Each number is 200 + 40 x the weight over its row's rms, rounded and kept within 0 to 999. Layers, rows and columns count from 0. The size before them is the row's rms in percent of the matrix's.

# layer 12 attention query, 512x512, rms 0.0424, rows 428-441, columns 256-511
090,252,233,231,289,228,178,197,160,150,204,243,136,241,241,200,218,203,159,294,248,216,229,188,190,212,243,152,195,152,154,204,177,203,185,209,185,236,157,159,142,236,197,249,248,230,192,133,231,183,193,231,192,204,183,199,142,193,146,176,216,192,224,237,280,188,281,177,231,230,217,211,227,175,199,168,175,247,198,170,114,213,145,199,135,226,268,210,238,174,211,190,126,230,188,191,163,216,198,250,226,215,181,138,216,220,175,151,187,175,222,129,225,194,235,161,213,120,171,182,137,151,165,213,199,203,297,214,206,202,217,221,219,169,259,197,209,214,147,243,136,243,247,230,204,280,221,184,262,217,203,208,229,143,264,184,187,126,207,176,160,148,186,213,250,224,176,202,142,181,228,244,222,186,233,167,132,182,198,170,130,201,223,159,223,205,199,162,239,223,196,63,174,145,220,294,218,224,227,230,253,215,254,239,154,251,130,239,167,232,194,200,258,225,161,139,201,253,257,210,208,147,277,120,246,229,245,174,211,140,242,247,145,170,151,235,215,252,126,190,105,232,147,174,230,197,186,193,196,217,189,176,205,175,179,237,140
095,238,131,244,196,282,207,219,171,208,149,204,188,218,193,252,269,149,139,295,220,156,258,138,267,201,251,241,201,214,179,183,180,176,187,211,234,158,206,202,116,257,214,181,156,121,157,238,199,203,191,200,224,226,232,214,227,184,168,199,322,239,211,217,266,212,224,173,213,166,215,233,152,235,257,140,222,196,185,171,170,242,203,243,202,176,251,167,189,152,232,225,196,194,157,245,159,249,196,188,200,164,211,163,224,161,219,200,147,173,163,250,166,175,191,237,191,206,218,150,164,151,175,201,223,264,270,282,216,172,243,222,188,83,204,201,190,170,217,174,182,172,207,150,239,142,203,199,234,249,202,252,177,124,187,225,136,268,194,271,168,264,185,168,171,245,167,158,138,133,269,249,192,215,259,212,169,148,206,195,178,214,179,244,198,176,169,184,305,237,209,143,172,221,244,323,262,182,255,208,179,120,218,206,219,211,200,223,241,192,187,257,176,206,286,189,225,210,182,169,143,167,130,166,185,188,244,185,244,223,259,181,207,248,187,183,182,205,162,170,187,218,141,159,223,210,165,190,217,180,278,201,203,173,145,165,146
098,230,129,219,214,269,163,276,209,243,194,193,147,271,223,179,235,146,192,233,202,212,202,187,182,208,131,276,88,227,129,141,230,206,238,117,234,198,182,136,174,305,236,229,143,210,214,209,246,228,196,217,199,223,194,295,213,267,119,213,211,153,148,232,228,231,224,175,180,187,308,219,123,186,220,189,191,178,185,293,199,211,162,267,117,242,205,183,156,162,126,259,204,275,212,151,233,263,170,176,238,164,195,201,142,198,153,131,139,182,222,153,185,222,208,229,228,229,165,129,174,164,216,217,166,200,196,241,220,197,211,248,185,262,196,185,188,162,224,282,206,204,111,98,198,228,167,270,199,217,219,171,161,173,297,236,195,201,274,166,197,161,182,157,224,211,182,207,173,154,247,201,175,199,213,200,209,175,113,162,140,173,225,189,265,179,183,243,267,191,169,184,238,218,258,225,264,226,179,272,214,263,167,179,206,233,137,193,187,155,238,200,216,221,196,173,173,203,160,266,132,251,175,206,315,277,184,193,193,243,186,199,250,229,120,196,212,234,249,198,205,165,178,140,236,217,195,233,211,157,131,186,168,206,173,220,162
100,154,244,246,205,143,196,255,192,247,179,231,218,264,182,188,230,154,204,224,190,162,214,180,270,215,152,210,157,210,110,138,167,185,149,203,206,184,238,253,187,211,209,196,129,152,110,242,255,245,170,221,201,196,177,222,176,178,69,270,221,194,187,255,197,250,221,250,254,158,205,235,179,186,249,158,219,211,162,235,193,170,144,249,214,188,193,160,170,198,139,240,224,233,215,143,174,277,230,235,177,230,159,157,180,155,216,219,138,223,214,215,127,166,268,149,261,219,103,275,206,166,175,245,205,192,212,137,171,215,217,248,184,230,191,168,158,175,278,217,232,194,152,222,201,286,149,224,125,197,192,165,174,109,262,213,205,183,248,230,157,130,165,140,195,227,166,129,179,209,278,214,209,222,230,241,224,104,127,269,124,180,261,209,258,228,190,284,228,262,232,175,187,250,231,251,203,242,205,203,222,189,238,174,190,246,172,245,171,222,165,151,227,262,180,199,176,247,154,239,206,150,201,222,234,229,250,167,215,202,159,265,222,206,185,88,199,224,255,187,194,192,157,154,243,201,220,172,217,197,169,153,198,183,182,264,171
100,180,142,161,216,228,191,163,211,187,132,273,163,228,242,223,170,181,117,218,209,183,220,227,249,143,156,173,152,211,214,186,196,232,237,147,144,264,136,235,220,322,219,209,228,168,197,246,107,149,243,194,240,219,239,192,264,203,192,133,238,187,286,225,199,126,153,195,258,205,227,239,200,186,195,187,263,173,163,199,160,254,97,205,208,249,183,177,186,140,164,162,91,174,171,271,183,235,170,168,202,159,90,219,156,174,168,178,137,165,205,202,199,233,145,237,221,210,164,138,151,193,208,179,201,210,187,193,233,253,164,199,233,128,245,156,177,195,184,192,226,152,194,236,218,181,191,205,175,215,171,229,178,217,167,164,201,159,275,158,210,220,157,155,322,205,170,195,129,174,212,207,169,224,272,216,182,199,228,113,209,234,219,212,195,194,201,156,192,238,265,177,172,195,244,208,272,229,219,207,301,146,215,156,212,222,237,191,107,188,253,297,226,258,155,226,195,196,227,180,186,141,196,204,207,228,193,192,179,196,150,240,249,157,159,240,259,152,143,155,211,185,137,181,235,138,151,146,225,257,152,188,190,217,188,234,178
103,187,196,161,208,166,215,155,186,130,161,248,244,228,192,198,287,212,161,152,250,256,233,190,242,177,214,175,241,217,187,135,164,178,243,144,211,215,230,223,219,218,216,251,276,243,208,204,174,167,228,235,287,240,280,221,160,186,214,178,249,213,219,186,150,272,217,135,211,167,217,174,212,190,210,156,244,176,188,233,221,155,168,187,149,226,243,212,163,224,208,192,168,306,173,227,199,248,216,228,186,224,276,198,198,186,186,248,164,167,190,234,172,196,222,235,251,221,114,264,151,178,259,273,244,204,244,297,248,313,81,218,219,218,225,176,207,184,170,227,222,169,176,143,228,248,245,232,197,201,156,263,221,165,194,197,179,181,161,199,235,175,184,166,218,218,210,171,155,187,254,213,130,198,231,118,203,146,215,219,176,260,246,184,236,216,171,126,212,117,191,142,175,247,127,301,198,177,172,182,251,211,179,161,250,222,204,149,175,237,252,242,293,233,232,133,191,172,225,217,177,175,208,166,170,232,233,228,232,221,178,187,256,242,190,233,233,249,238,187,190,171,129,194,199,230,158,227,239,183,143,247,146,228,197,255,193
094,215,218,155,166,148,157,160,218,263,220,213,179,150,207,197,187,184,203,133,225,213,233,242,160,225,281,165,208,197,210,287,202,238,204,170,202,175,196,216,270,136,203,246,243,176,188,227,192,138,222,133,137,174,210,206,217,217,207,179,190,189,219,149,244,153,129,169,169,240,217,177,190,256,254,301,174,189,145,135,166,151,191,173,198,168,149,230,214,219,156,151,201,159,207,137,212,118,146,281,222,169,92,143,199,245,194,185,229,206,231,237,185,158,139,218,204,180,191,224,213,234,191,191,167,173,189,168,266,193,171,108,192,276,194,233,145,194,262,148,242,180,181,208,197,160,241,186,143,205,233,175,243,274,181,179,237,196,202,301,304,204,199,182,189,103,161,212,248,201,204,273,203,212,202,234,177,276,201,208,197,191,179,185,109,266,218,250,96,226,196,187,245,198,158,107,197,175,235,234,214,204,181,301,160,169,196,242,232,195,215,245,187,193,211,215,221,195,213,229,239,193,198,197,221,120,167,168,221,196,249,215,211,205,260,188,143,157,224,192,248,239,220,231,196,201,162,217,172,126,201,266,248,270,211,191,225
091,226,266,185,220,120,167,156,226,162,219,206,183,121,165,257,201,207,205,135,133,215,164,186,273,146,203,228,166,174,251,251,167,209,150,203,170,188,284,229,194,189,179,211,210,162,202,182,216,219,185,207,193,189,229,195,208,94,211,254,206,182,230,228,124,227,226,243,300,209,168,160,201,112,189,238,219,246,237,190,178,191,120,177,173,204,222,207,177,195,224,163,198,286,241,150,212,178,193,258,169,222,206,223,217,195,243,202,198,128,297,161,187,167,176,228,116,141,206,305,286,236,170,228,245,160,184,110,158,176,238,177,148,224,231,168,192,194,251,242,147,235,165,224,137,214,213,182,183,190,182,187,254,282,169,200,231,225,222,181,223,228,229,239,234,190,268,202,202,242,151,144,209,130,147,305,224,209,162,209,194,232,218,151,237,223,187,152,222,135,220,243,204,213,187,185,129,264,174,203,168,216,172,156,234,222,255,198,141,230,169,223,139,250,180,268,177,230,249,176,236,161,232,215,170,193,151,204,282,155,174,135,189,186,245,251,237,218,213,236,201,146,212,196,224,245,268,184,149,233,214,187,268,217,222,212,226
101,217,133,206,229,200,183,238,141,174,171,223,253,218,268,170,233,112,182,218,205,225,190,193,206,196,164,241,165,277,205,171,226,248,206,153,227,171,97,206,123,282,226,228,169,141,174,180,265,244,214,226,221,188,248,191,232,157,180,246,220,190,197,215,227,182,168,176,191,219,202,262,196,203,246,146,119,124,217,222,215,286,297,272,116,180,234,159,185,159,213,251,195,148,246,267,189,201,138,141,197,203,232,197,200,152,232,166,214,144,84,133,163,171,183,250,205,191,198,208,206,148,150,196,226,186,217,253,227,193,125,240,220,232,149,244,237,178,193,195,234,190,176,137,157,226,247,179,251,183,185,189,214,177,216,210,201,196,244,199,117,181,225,237,192,265,176,190,125,156,191,162,217,216,276,235,195,195,185,202,281,136,250,255,232,156,251,207,184,217,131,104,172,211,269,229,201,207,262,131,175,195,239,193,284,249,112,166,353,141,242,208,164,251,187,196,196,219,166,170,146,185,171,198,230,209,215,211,230,165,225,236,229,228,164,187,241,167,252,199,210,215,220,188,177,193,225,123,265,201,165,206,217,156,169,201,176
102,184,181,193,253,235,198,187,237,195,201,224,131,161,209,219,263,157,190,146,176,231,210,216,232,184,109,136,183,191,242,121,106,225,223,221,217,248,240,264,184,219,185,224,159,209,194,240,161,209,213,216,190,140,140,128,190,200,199,182,197,178,231,207,234,121,187,195,247,181,140,215,241,146,168,211,281,193,108,241,176,163,138,189,208,184,159,219,186,155,279,244,160,210,129,219,204,279,175,114,177,198,138,196,271,120,194,133,132,211,233,216,202,144,229,189,274,126,218,219,218,189,191,230,147,172,215,136,183,167,236,165,263,177,171,199,176,102,258,170,205,159,221,180,202,263,205,238,160,153,253,169,198,214,214,177,203,157,191,253,247,213,176,162,220,229,154,238,227,168,197,254,169,249,204,226,187,145,195,134,138,184,241,235,234,138,239,249,156,258,216,119,236,143,179,248,194,187,195,207,227,217,156,144,228,216,209,261,144,197,180,192,162,231,105,178,244,156,260,165,233,201,245,236,235,217,287,217,217,217,172,220,140,197,182,186,194,216,179,145,185,235,162,215,312,176,223,148,141,168,226,236,240,183,143,238,247
097,254,204,273,191,147,225,228,182,193,157,191,289,200,166,177,210,75,172,248,217,197,181,143,179,194,166,202,150,284,201,236,158,296,174,214,266,135,202,184,198,252,232,216,155,205,216,216,235,239,162,126,214,203,193,185,185,137,229,284,250,244,192,171,215,225,185,221,166,82,168,236,146,200,141,203,138,213,261,229,182,216,217,233,129,153,229,148,235,171,297,173,218,130,204,203,253,261,190,200,185,197,285,163,205,118,232,158,96,202,153,254,178,159,231,199,242,202,185,207,249,201,197,270,194,202,182,181,278,157,186,242,179,217,187,205,154,182,218,210,239,204,190,118,219,262,215,187,186,163,216,158,165,112,193,193,236,201,184,199,153,202,209,217,173,220,202,225,222,193,226,83,174,165,147,286,222,250,180,236,213,202,278,249,234,218,221,223,272,200,175,216,195,230,219,223,179,140,217,144,183,144,184,233,148,160,162,248,253,204,216,117,229,168,215,260,202,176,151,171,182,157,225,197,269,231,204,183,226,212,271,213,210,266,154,96,195,157,170,158,180,155,237,249,189,190,240,194,138,218,140,213,164,171,158,193,217
091,251,197,209,241,112,141,118,168,146,223,186,240,183,175,161,222,218,165,228,239,172,214,234,177,156,212,265,178,221,234,189,256,219,149,249,237,211,156,251,199,271,130,132,157,281,175,243,252,301,178,226,255,203,128,123,234,193,171,127,208,226,163,203,198,252,247,184,221,188,238,208,163,230,128,194,297,166,187,253,169,185,199,204,154,269,192,222,192,166,260,242,175,222,179,219,232,221,216,174,253,138,200,297,201,199,277,216,208,201,221,251,202,241,128,242,229,172,234,148,156,201,245,191,189,256,186,188,169,120,201,226,165,168,284,201,184,169,142,205,209,281,189,139,215,196,166,222,205,204,161,189,139,166,190,199,161,130,226,189,186,214,196,221,183,223,249,241,184,179,202,179,267,289,280,199,196,202,141,225,191,179,248,149,225,167,189,198,300,172,160,195,150,217,225,117,214,219,227,148,161,189,188,235,148,166,225,290,197,165,186,198,129,192,253,197,217,244,217,231,186,222,213,215,188,201,127,221,216,218,260,238,221,201,127,232,119,185,215,243,250,193,167,232,202,146,264,217,200,180,171,228,178,183,165,272,184
119,241,288,197,222,166,200,138,189,213,222,184,186,193,195,222,259,204,144,196,239,202,240,160,253,241,226,189,187,182,122,211,226,115,219,193,255,228,219,219,165,179,201,177,92,277,204,187,179,241,188,270,245,175,219,183,230,218,182,195,232,218,202,217,168,230,227,237,222,170,205,147,186,111,186,180,267,207,240,190,222,183,145,179,227,236,229,237,216,190,245,210,118,149,150,191,164,270,156,202,222,194,214,231,264,158,242,290,123,205,216,202,209,166,225,149,215,159,199,202,217,213,265,265,157,195,278,152,176,183,226,204,189,180,187,173,181,158,125,232,172,170,236,129,276,182,180,352,235,301,212,168,182,205,210,186,192,133,162,170,218,242,183,167,244,171,218,161,230,182,234,256,180,165,148,193,203,160,148,213,131,238,199,192,198,153,232,100,221,244,203,162,219,260,160,312,176,253,223,189,285,173,217,130,201,177,181,225,197,255,262,245,274,173,199,185,174,207,173,222,249,259,263,130,228,231,270,209,214,214,154,166,217,233,280,189,195,260,170,198,178,218,102,149,221,262,137,254,205,208,218,178,188,165,150,299,253
173,196,145,225,206,172,214,215,128,220,158,171,203,188,229,280,211,193,255,233,170,233,194,146,214,211,115,205,244,195,192,174,141,203,160,201,240,167,146,164,156,235,274,198,199,201,209,154,206,219,182,199,179,228,122,190,143,205,174,239,173,163,203,200,245,184,182,170,157,275,220,255,223,251,218,169,185,198,133,251,282,177,206,225,141,204,197,176,158,146,174,223,197,226,206,198,171,188,194,189,147,172,222,178,160,204,205,139,240,192,193,222,176,158,178,239,234,226,145,226,190,129,124,132,190,192,231,268,257,289,230,276,136,213,190,254,153,199,213,203,232,208,203,224,140,180,200,133,227,195,228,261,201,139,188,275,193,232,216,262,160,185,204,188,176,241,190,156,164,201,187,208,253,220,276,203,189,181,217,205,181,188,206,243,219,168,179,215,202,218,187,158,167,176,309,237,242,107,196,189,116,220,175,239,149,311,109,202,165,175,202,196,175,250,222,111,314,227,209,182,180,101,133,247,253,241,162,124,198,194,248,295,189,265,154,168,243,126,248,175,170,213,240,212,273,193,140,163,213,138,144,254,218,127,174,171,189
# layer 12 attention key, 512x512, rms 0.0412, rows 428-440, columns 256-511
091,235,210,158,199,176,251,203,195,253,174,238,158,274,141,195,199,257,152,200,199,260,187,184,187,188,217,156,187,220,192,232,179,222,212,249,232,139,171,168,173,274,273,171,157,171,215,200,198,210,213,212,179,207,234,164,160,200,160,218,235,173,189,250,214,206,179,170,159,235,203,258,310,224,185,210,157,178,173,190,265,234,193,257,176,146,183,153,176,114,181,197,231,320,242,170,210,182,198,177,216,288,267,213,202,131,189,153,236,153,111,207,135,227,149,203,200,227,205,208,234,136,96,183,249,187,175,259,223,239,221,227,192,225,231,208,187,217,262,199,195,206,194,174,145,160,183,188,241,237,185,290,198,134,217,199,174,228,161,235,218,273,181,243,163,179,124,209,176,200,238,198,249,225,224,227,222,233,265,133,169,201,232,241,164,111,225,249,187,145,223,256,169,187,261,208,173,134,203,266,234,241,157,214,250,266,213,188,205,196,197,202,148,160,200,179,215,226,167,238,154,146,161,292,311,210,98,142,250,240,220,238,181,185,171,226,177,117,249,187,220,202,214,199,239,287,188,170,253,198,79,271,231,184,142,190,192
113,217,131,194,229,220,254,224,163,185,161,224,120,256,202,200,172,201,191,177,183,189,176,200,158,221,208,155,237,169,161,175,229,189,225,225,247,149,138,162,175,222,287,205,189,177,196,193,211,183,152,192,243,139,212,182,174,202,202,163,199,172,194,285,224,211,195,187,174,270,277,264,227,169,216,207,120,136,172,234,246,195,178,249,152,259,149,118,184,162,191,221,174,183,239,162,219,227,221,114,178,227,200,143,116,184,89,186,195,149,160,141,160,208,173,191,219,167,158,170,171,95,121,188,246,174,164,147,269,235,232,215,197,257,211,241,203,174,194,217,208,194,219,206,155,220,169,171,219,200,266,201,177,193,258,218,177,193,248,211,163,211,187,208,207,219,129,130,211,232,222,263,222,172,235,176,206,161,213,153,192,127,168,200,210,195,180,217,172,206,184,182,158,221,303,255,232,114,181,212,185,225,226,197,222,255,193,199,186,136,218,191,160,222,184,135,221,197,194,233,171,189,170,237,286,235,130,185,169,122,208,269,206,210,191,128,200,156,204,145,178,177,268,258,254,197,139,209,254,199,147,211,226,176,153,138,165
113,175,172,231,182,221,267,256,205,222,164,242,215,222,210,146,164,201,192,255,206,212,130,171,235,169,225,157,209,253,151,184,172,136,242,197,273,261,202,157,186,230,288,187,155,195,137,219,162,173,196,194,183,195,179,227,178,208,203,247,187,247,166,257,243,235,208,165,217,236,196,290,197,229,219,219,157,118,117,192,273,261,209,216,126,146,208,160,188,178,205,230,179,251,234,192,208,215,167,162,169,222,164,158,187,221,157,123,192,188,173,236,173,218,168,238,221,236,188,198,228,152,72,188,191,176,261,234,266,281,253,216,185,189,220,250,207,201,257,242,238,174,208,199,155,185,176,204,117,267,203,234,230,185,235,271,173,230,211,251,208,171,159,207,164,240,132,137,182,217,204,185,261,176,287,232,179,171,183,123,226,154,199,182,166,201,204,186,176,234,221,171,158,221,259,257,181,185,212,171,126,227,257,222,206,185,138,171,206,147,240,203,179,251,186,199,204,222,183,243,189,142,159,180,196,198,152,221,160,182,240,252,215,220,167,183,249,148,284,168,211,239,183,215,286,189,135,208,230,218,189,211,188,131,116,115,120
110,237,124,213,154,221,230,286,216,223,162,219,155,193,192,237,225,202,180,228,175,244,173,155,183,215,236,175,169,196,171,167,215,195,237,195,273,210,194,177,160,306,336,169,201,184,160,184,170,152,196,179,188,215,147,242,209,218,192,157,247,235,259,205,290,246,218,146,184,267,212,274,182,162,176,190,158,167,132,189,216,245,243,238,137,160,145,149,156,188,217,231,164,269,217,181,225,256,154,158,191,247,280,161,145,222,175,144,194,195,187,173,164,260,210,241,220,245,221,163,233,157,120,184,158,199,198,231,259,265,250,232,161,234,199,211,162,161,247,217,198,152,132,192,180,232,131,155,162,278,248,256,243,181,228,292,165,209,203,268,184,213,199,172,95,212,125,189,182,198,215,201,179,244,235,196,166,197,235,152,265,197,216,204,139,163,178,250,192,166,179,146,134,154,246,217,202,210,150,209,153,212,250,197,216,270,108,181,241,167,188,213,135,212,206,165,235,250,152,261,210,137,192,174,249,261,138,171,172,192,272,225,187,213,127,165,235,239,253,197,126,236,220,248,275,146,155,206,241,151,117,251,200,203,109,145,177
098,191,165,179,238,256,256,225,163,158,158,280,204,240,284,226,201,186,185,294,198,231,176,163,131,213,167,183,165,254,176,161,171,209,232,226,192,144,221,135,175,211,317,189,196,162,132,183,198,184,161,178,199,198,252,212,197,199,167,244,194,271,101,254,228,262,213,193,227,215,169,244,214,179,205,141,148,230,191,218,208,260,176,229,211,248,171,162,132,146,210,274,183,196,183,204,176,265,191,64,183,277,211,147,100,187,204,205,170,176,203,156,185,139,153,219,225,188,215,232,153,162,168,221,220,223,171,277,216,179,242,247,169,224,215,139,173,171,182,303,205,198,255,182,201,118,138,147,231,169,178,267,192,138,261,221,156,204,245,214,199,257,178,126,183,252,184,182,153,241,208,327,214,193,254,225,156,169,274,169,153,125,230,204,177,112,184,174,227,176,175,190,190,182,211,183,216,185,218,244,134,241,212,231,217,223,227,200,206,189,182,201,165,245,165,143,184,190,161,265,186,113,171,207,216,176,235,278,175,191,217,216,141,271,140,178,141,222,263,238,189,215,217,301,273,173,263,194,235,208,177,202,183,185,148,149,176
088,163,140,199,254,253,238,210,115,261,163,220,235,178,293,180,166,190,180,223,130,211,190,119,209,218,207,188,203,167,151,189,210,220,210,236,192,120,211,158,251,258,248,204,159,200,170,232,199,181,144,200,150,192,132,157,156,221,179,234,128,198,183,256,218,231,188,210,138,267,148,222,231,185,242,245,171,208,213,170,207,171,247,192,225,191,200,177,220,185,144,269,248,213,271,181,126,240,255,146,159,268,193,185,185,196,209,156,208,210,211,208,154,219,201,145,165,246,207,223,205,209,216,210,163,188,176,180,225,251,241,245,154,229,186,198,219,217,246,192,226,186,196,231,196,156,209,203,186,217,221,195,218,266,204,187,201,236,221,184,178,220,172,231,221,208,189,153,114,277,189,208,246,119,177,224,212,191,196,180,190,185,181,230,200,91,195,164,202,187,225,194,258,105,228,281,182,159,195,211,148,247,300,178,191,203,212,270,230,233,195,170,139,226,238,162,261,229,204,240,151,184,119,195,223,211,208,205,166,200,190,203,201,202,200,195,160,184,171,280,157,235,207,176,306,207,263,230,225,180,158,202,184,156,191,212,125
089,205,207,224,205,166,181,177,266,152,236,120,237,242,144,187,171,203,249,157,208,218,191,215,225,182,177,216,190,147,210,227,185,178,223,156,197,270,213,194,165,192,161,236,219,241,221,216,219,214,153,245,231,173,168,175,194,209,228,231,251,238,203,98,135,195,176,235,190,169,184,132,200,206,137,126,199,212,211,224,226,220,202,190,178,199,190,288,212,249,174,215,240,218,176,268,182,185,222,166,221,217,240,228,181,204,264,199,226,271,177,169,193,239,235,209,251,179,227,225,209,190,266,235,114,241,200,177,147,123,153,232,213,144,258,170,217,250,136,209,200,226,208,255,245,182,223,169,252,197,122,182,160,202,92,117,158,118,178,184,177,215,185,202,218,188,276,234,227,229,128,210,149,184,217,156,246,252,175,211,213,243,265,198,214,235,203,166,229,197,183,276,203,192,140,163,223,214,208,141,247,171,240,191,249,199,213,212,190,150,177,153,220,202,227,199,146,186,205,198,187,249,213,213,198,279,251,218,208,154,260,151,228,215,198,226,193,196,139,242,160,272,178,169,166,155,208,215,156,232,230,197,229,246,274,184,239
110,170,233,168,195,226,182,163,207,148,228,172,180,177,266,153,258,183,257,172,208,193,214,214,131,206,201,202,201,163,239,222,166,238,256,193,119,216,242,252,322,117,185,178,170,219,216,200,161,224,256,136,169,180,217,205,209,217,162,181,183,218,247,146,168,140,144,238,144,170,186,109,170,242,202,207,268,230,298,213,192,212,176,206,217,176,156,250,252,281,216,201,199,161,200,169,214,205,229,161,199,199,178,202,230,261,232,249,195,195,191,199,233,186,216,196,199,181,177,239,183,203,214,204,194,175,211,171,133,156,200,132,163,179,192,195,146,254,180,183,243,230,203,187,237,245,158,259,240,178,202,162,206,207,172,182,227,195,142,181,161,257,201,216,288,157,200,246,231,131,197,184,129,221,177,186,187,230,196,282,226,174,198,199,236,190,230,169,172,202,225,268,217,174,137,127,212,255,137,266,188,198,204,196,171,160,283,248,125,302,220,251,212,111,205,211,190,135,240,161,173,241,198,247,149,181,279,238,253,249,137,153,197,212,248,253,144,273,182,193,191,169,158,163,133,196,255,82,179,295,242,189,162,204,197,267,256
104,199,166,275,178,237,235,247,165,191,190,245,182,233,192,248,222,244,156,209,209,224,164,177,244,213,233,221,217,262,155,167,209,174,284,214,175,167,223,159,165,171,261,259,130,209,253,250,198,201,220,219,201,235,162,181,216,229,215,165,192,132,138,175,190,164,192,191,202,173,232,277,261,197,212,191,160,223,171,282,217,227,246,243,160,216,175,180,127,170,143,188,162,206,173,203,275,223,237,174,176,149,237,179,164,211,178,174,194,210,172,196,150,163,178,228,240,236,174,203,174,223,122,135,281,201,197,214,243,276,252,240,204,211,152,203,198,147,210,218,206,155,214,254,216,216,178,143,212,246,213,229,197,135,236,246,186,194,225,189,246,193,175,218,214,223,208,146,177,199,290,203,213,202,244,144,222,187,226,134,192,185,170,224,182,248,133,277,212,190,238,189,159,221,211,204,202,213,201,257,161,203,233,229,107,161,183,225,235,201,194,228,193,267,205,184,210,224,164,193,198,144,119,194,273,280,174,132,184,176,216,313,215,237,98,154,237,226,159,191,228,214,199,212,281,170,152,220,221,172,136,164,164,253,142,154,133
094,216,140,255,220,152,221,172,127,276,164,252,233,220,266,217,209,220,160,227,239,243,242,208,190,189,169,150,228,194,114,223,178,149,216,244,268,159,178,178,159,304,262,177,219,209,141,93,223,139,241,263,209,240,168,207,203,197,173,147,255,243,195,177,249,321,165,219,254,199,182,249,221,244,230,152,153,239,184,167,260,222,202,262,249,194,224,186,185,136,136,193,213,238,226,205,174,180,222,155,248,193,296,205,186,223,228,198,227,188,206,186,156,192,201,185,144,213,218,190,147,148,212,209,176,179,165,208,164,263,219,169,166,205,313,185,179,228,167,240,247,155,203,224,189,180,199,104,231,166,171,274,160,111,181,177,161,208,301,169,216,204,206,192,166,234,127,184,191,221,228,290,191,194,250,236,150,195,215,204,214,174,222,186,204,180,252,163,203,130,223,203,168,292,225,159,214,161,234,183,178,163,312,185,157,236,150,228,245,187,192,225,123,221,181,243,207,267,191,202,202,137,197,209,198,238,172,243,154,164,263,298,217,181,145,116,193,167,227,169,146,230,204,215,259,236,114,206,252,155,202,269,138,159,171,175,217
095,134,207,236,195,226,220,238,116,245,247,175,135,209,217,226,250,218,208,197,189,221,230,255,202,230,208,200,265,208,191,144,215,81,230,209,185,159,220,233,164,228,242,169,207,218,204,236,255,204,260,281,214,219,185,248,176,223,175,146,186,181,217,160,152,198,218,298,179,255,244,229,210,199,274,249,156,218,164,229,173,293,232,210,231,240,208,161,154,191,162,205,175,226,200,170,191,198,149,187,189,206,264,244,222,242,211,205,189,147,166,215,186,217,140,195,216,257,154,199,150,185,149,134,199,189,192,226,160,250,285,179,156,197,119,163,241,172,282,192,202,104,132,290,207,185,85,175,186,265,196,229,234,144,222,231,214,123,243,133,278,152,174,182,227,254,202,127,136,176,192,273,171,240,242,123,253,148,170,146,194,197,184,208,176,249,197,175,159,203,228,158,143,193,214,190,183,242,227,204,142,97,244,198,199,203,81,192,192,249,163,234,113,239,198,205,181,235,200,192,188,146,184,265,194,208,164,171,196,187,217,199,180,209,242,190,227,284,123,184,186,280,175,239,205,237,82,171,200,189,134,138,224,249,158,197,146
086,116,227,264,157,162,215,223,151,253,204,196,195,261,188,224,204,185,193,168,227,213,284,132,170,249,137,174,187,219,177,213,233,266,149,179,211,236,198,170,124,190,189,213,196,214,182,143,203,197,255,213,124,244,217,293,139,253,216,228,148,231,176,173,192,181,180,221,212,226,157,213,224,190,303,167,246,200,241,211,221,281,89,181,250,140,157,216,211,191,222,250,196,155,187,247,240,175,189,258,225,214,174,124,175,207,104,220,145,210,159,190,175,144,198,176,116,263,167,220,201,203,168,149,136,150,229,168,273,296,218,149,230,222,211,245,203,190,227,202,207,163,221,248,190,180,220,227,244,173,237,244,150,182,276,269,245,286,187,206,226,213,139,186,199,254,263,186,224,177,195,201,182,225,193,152,168,135,194,136,149,222,260,249,164,179,152,134,211,231,215,180,200,214,249,248,172,172,197,233,205,188,146,215,226,280,188,211,222,203,199,225,291,161,161,226,212,257,209,246,201,157,261,165,215,144,197,109,148,186,222,269,126,216,237,148,252,264,195,164,251,245,229,188,137,248,138,250,182,199,178,142,164,220,200,179,215
078,161,164,100,192,259,204,224,172,280,204,237,220,173,241,163,287,226,176,160,158,189,177,185,167,116,196,212,188,187,204,191,172,135,231,249,176,138,213,231,278,247,216,131,245,187,148,198,171,167,202,241,233,184,230,190,203,210,226,216,195,226,215,251,222,214,133,275,219,234,135,246,179,217,190,207,171,158,144,183,191,201,266,169,219,141,215,147,177,220,211,226,264,274,245,163,162,235,216,201,182,267,204,200,108,179,224,103,216,201,189,186,222,189,204,212,213,209,185,160,268,228,230,218,236,212,201,252,157,316,176,156,219,194,198,235,220,272,205,179,174,149,122,189,191,189,244,142,202,159,229,200,259,149,213,236,130,252,174,156,181,137,164,226,248,151,170,189,162,285,222,231,239,169,237,230,186,200,182,212,202,262,122,214,214,174,276,231,230,156,202,156,178,181,224,196,232,230,134,207,153,182,252,170,169,131,216,202,232,188,174,249,180,196,194,216,278,206,174,180,171,159,204,252,175,202,209,232,278,203,213,217,144,116,180,201,197,151,208,204,193,196,206,184,259,243,234,184,230,199,169,148,223,121,157,262,231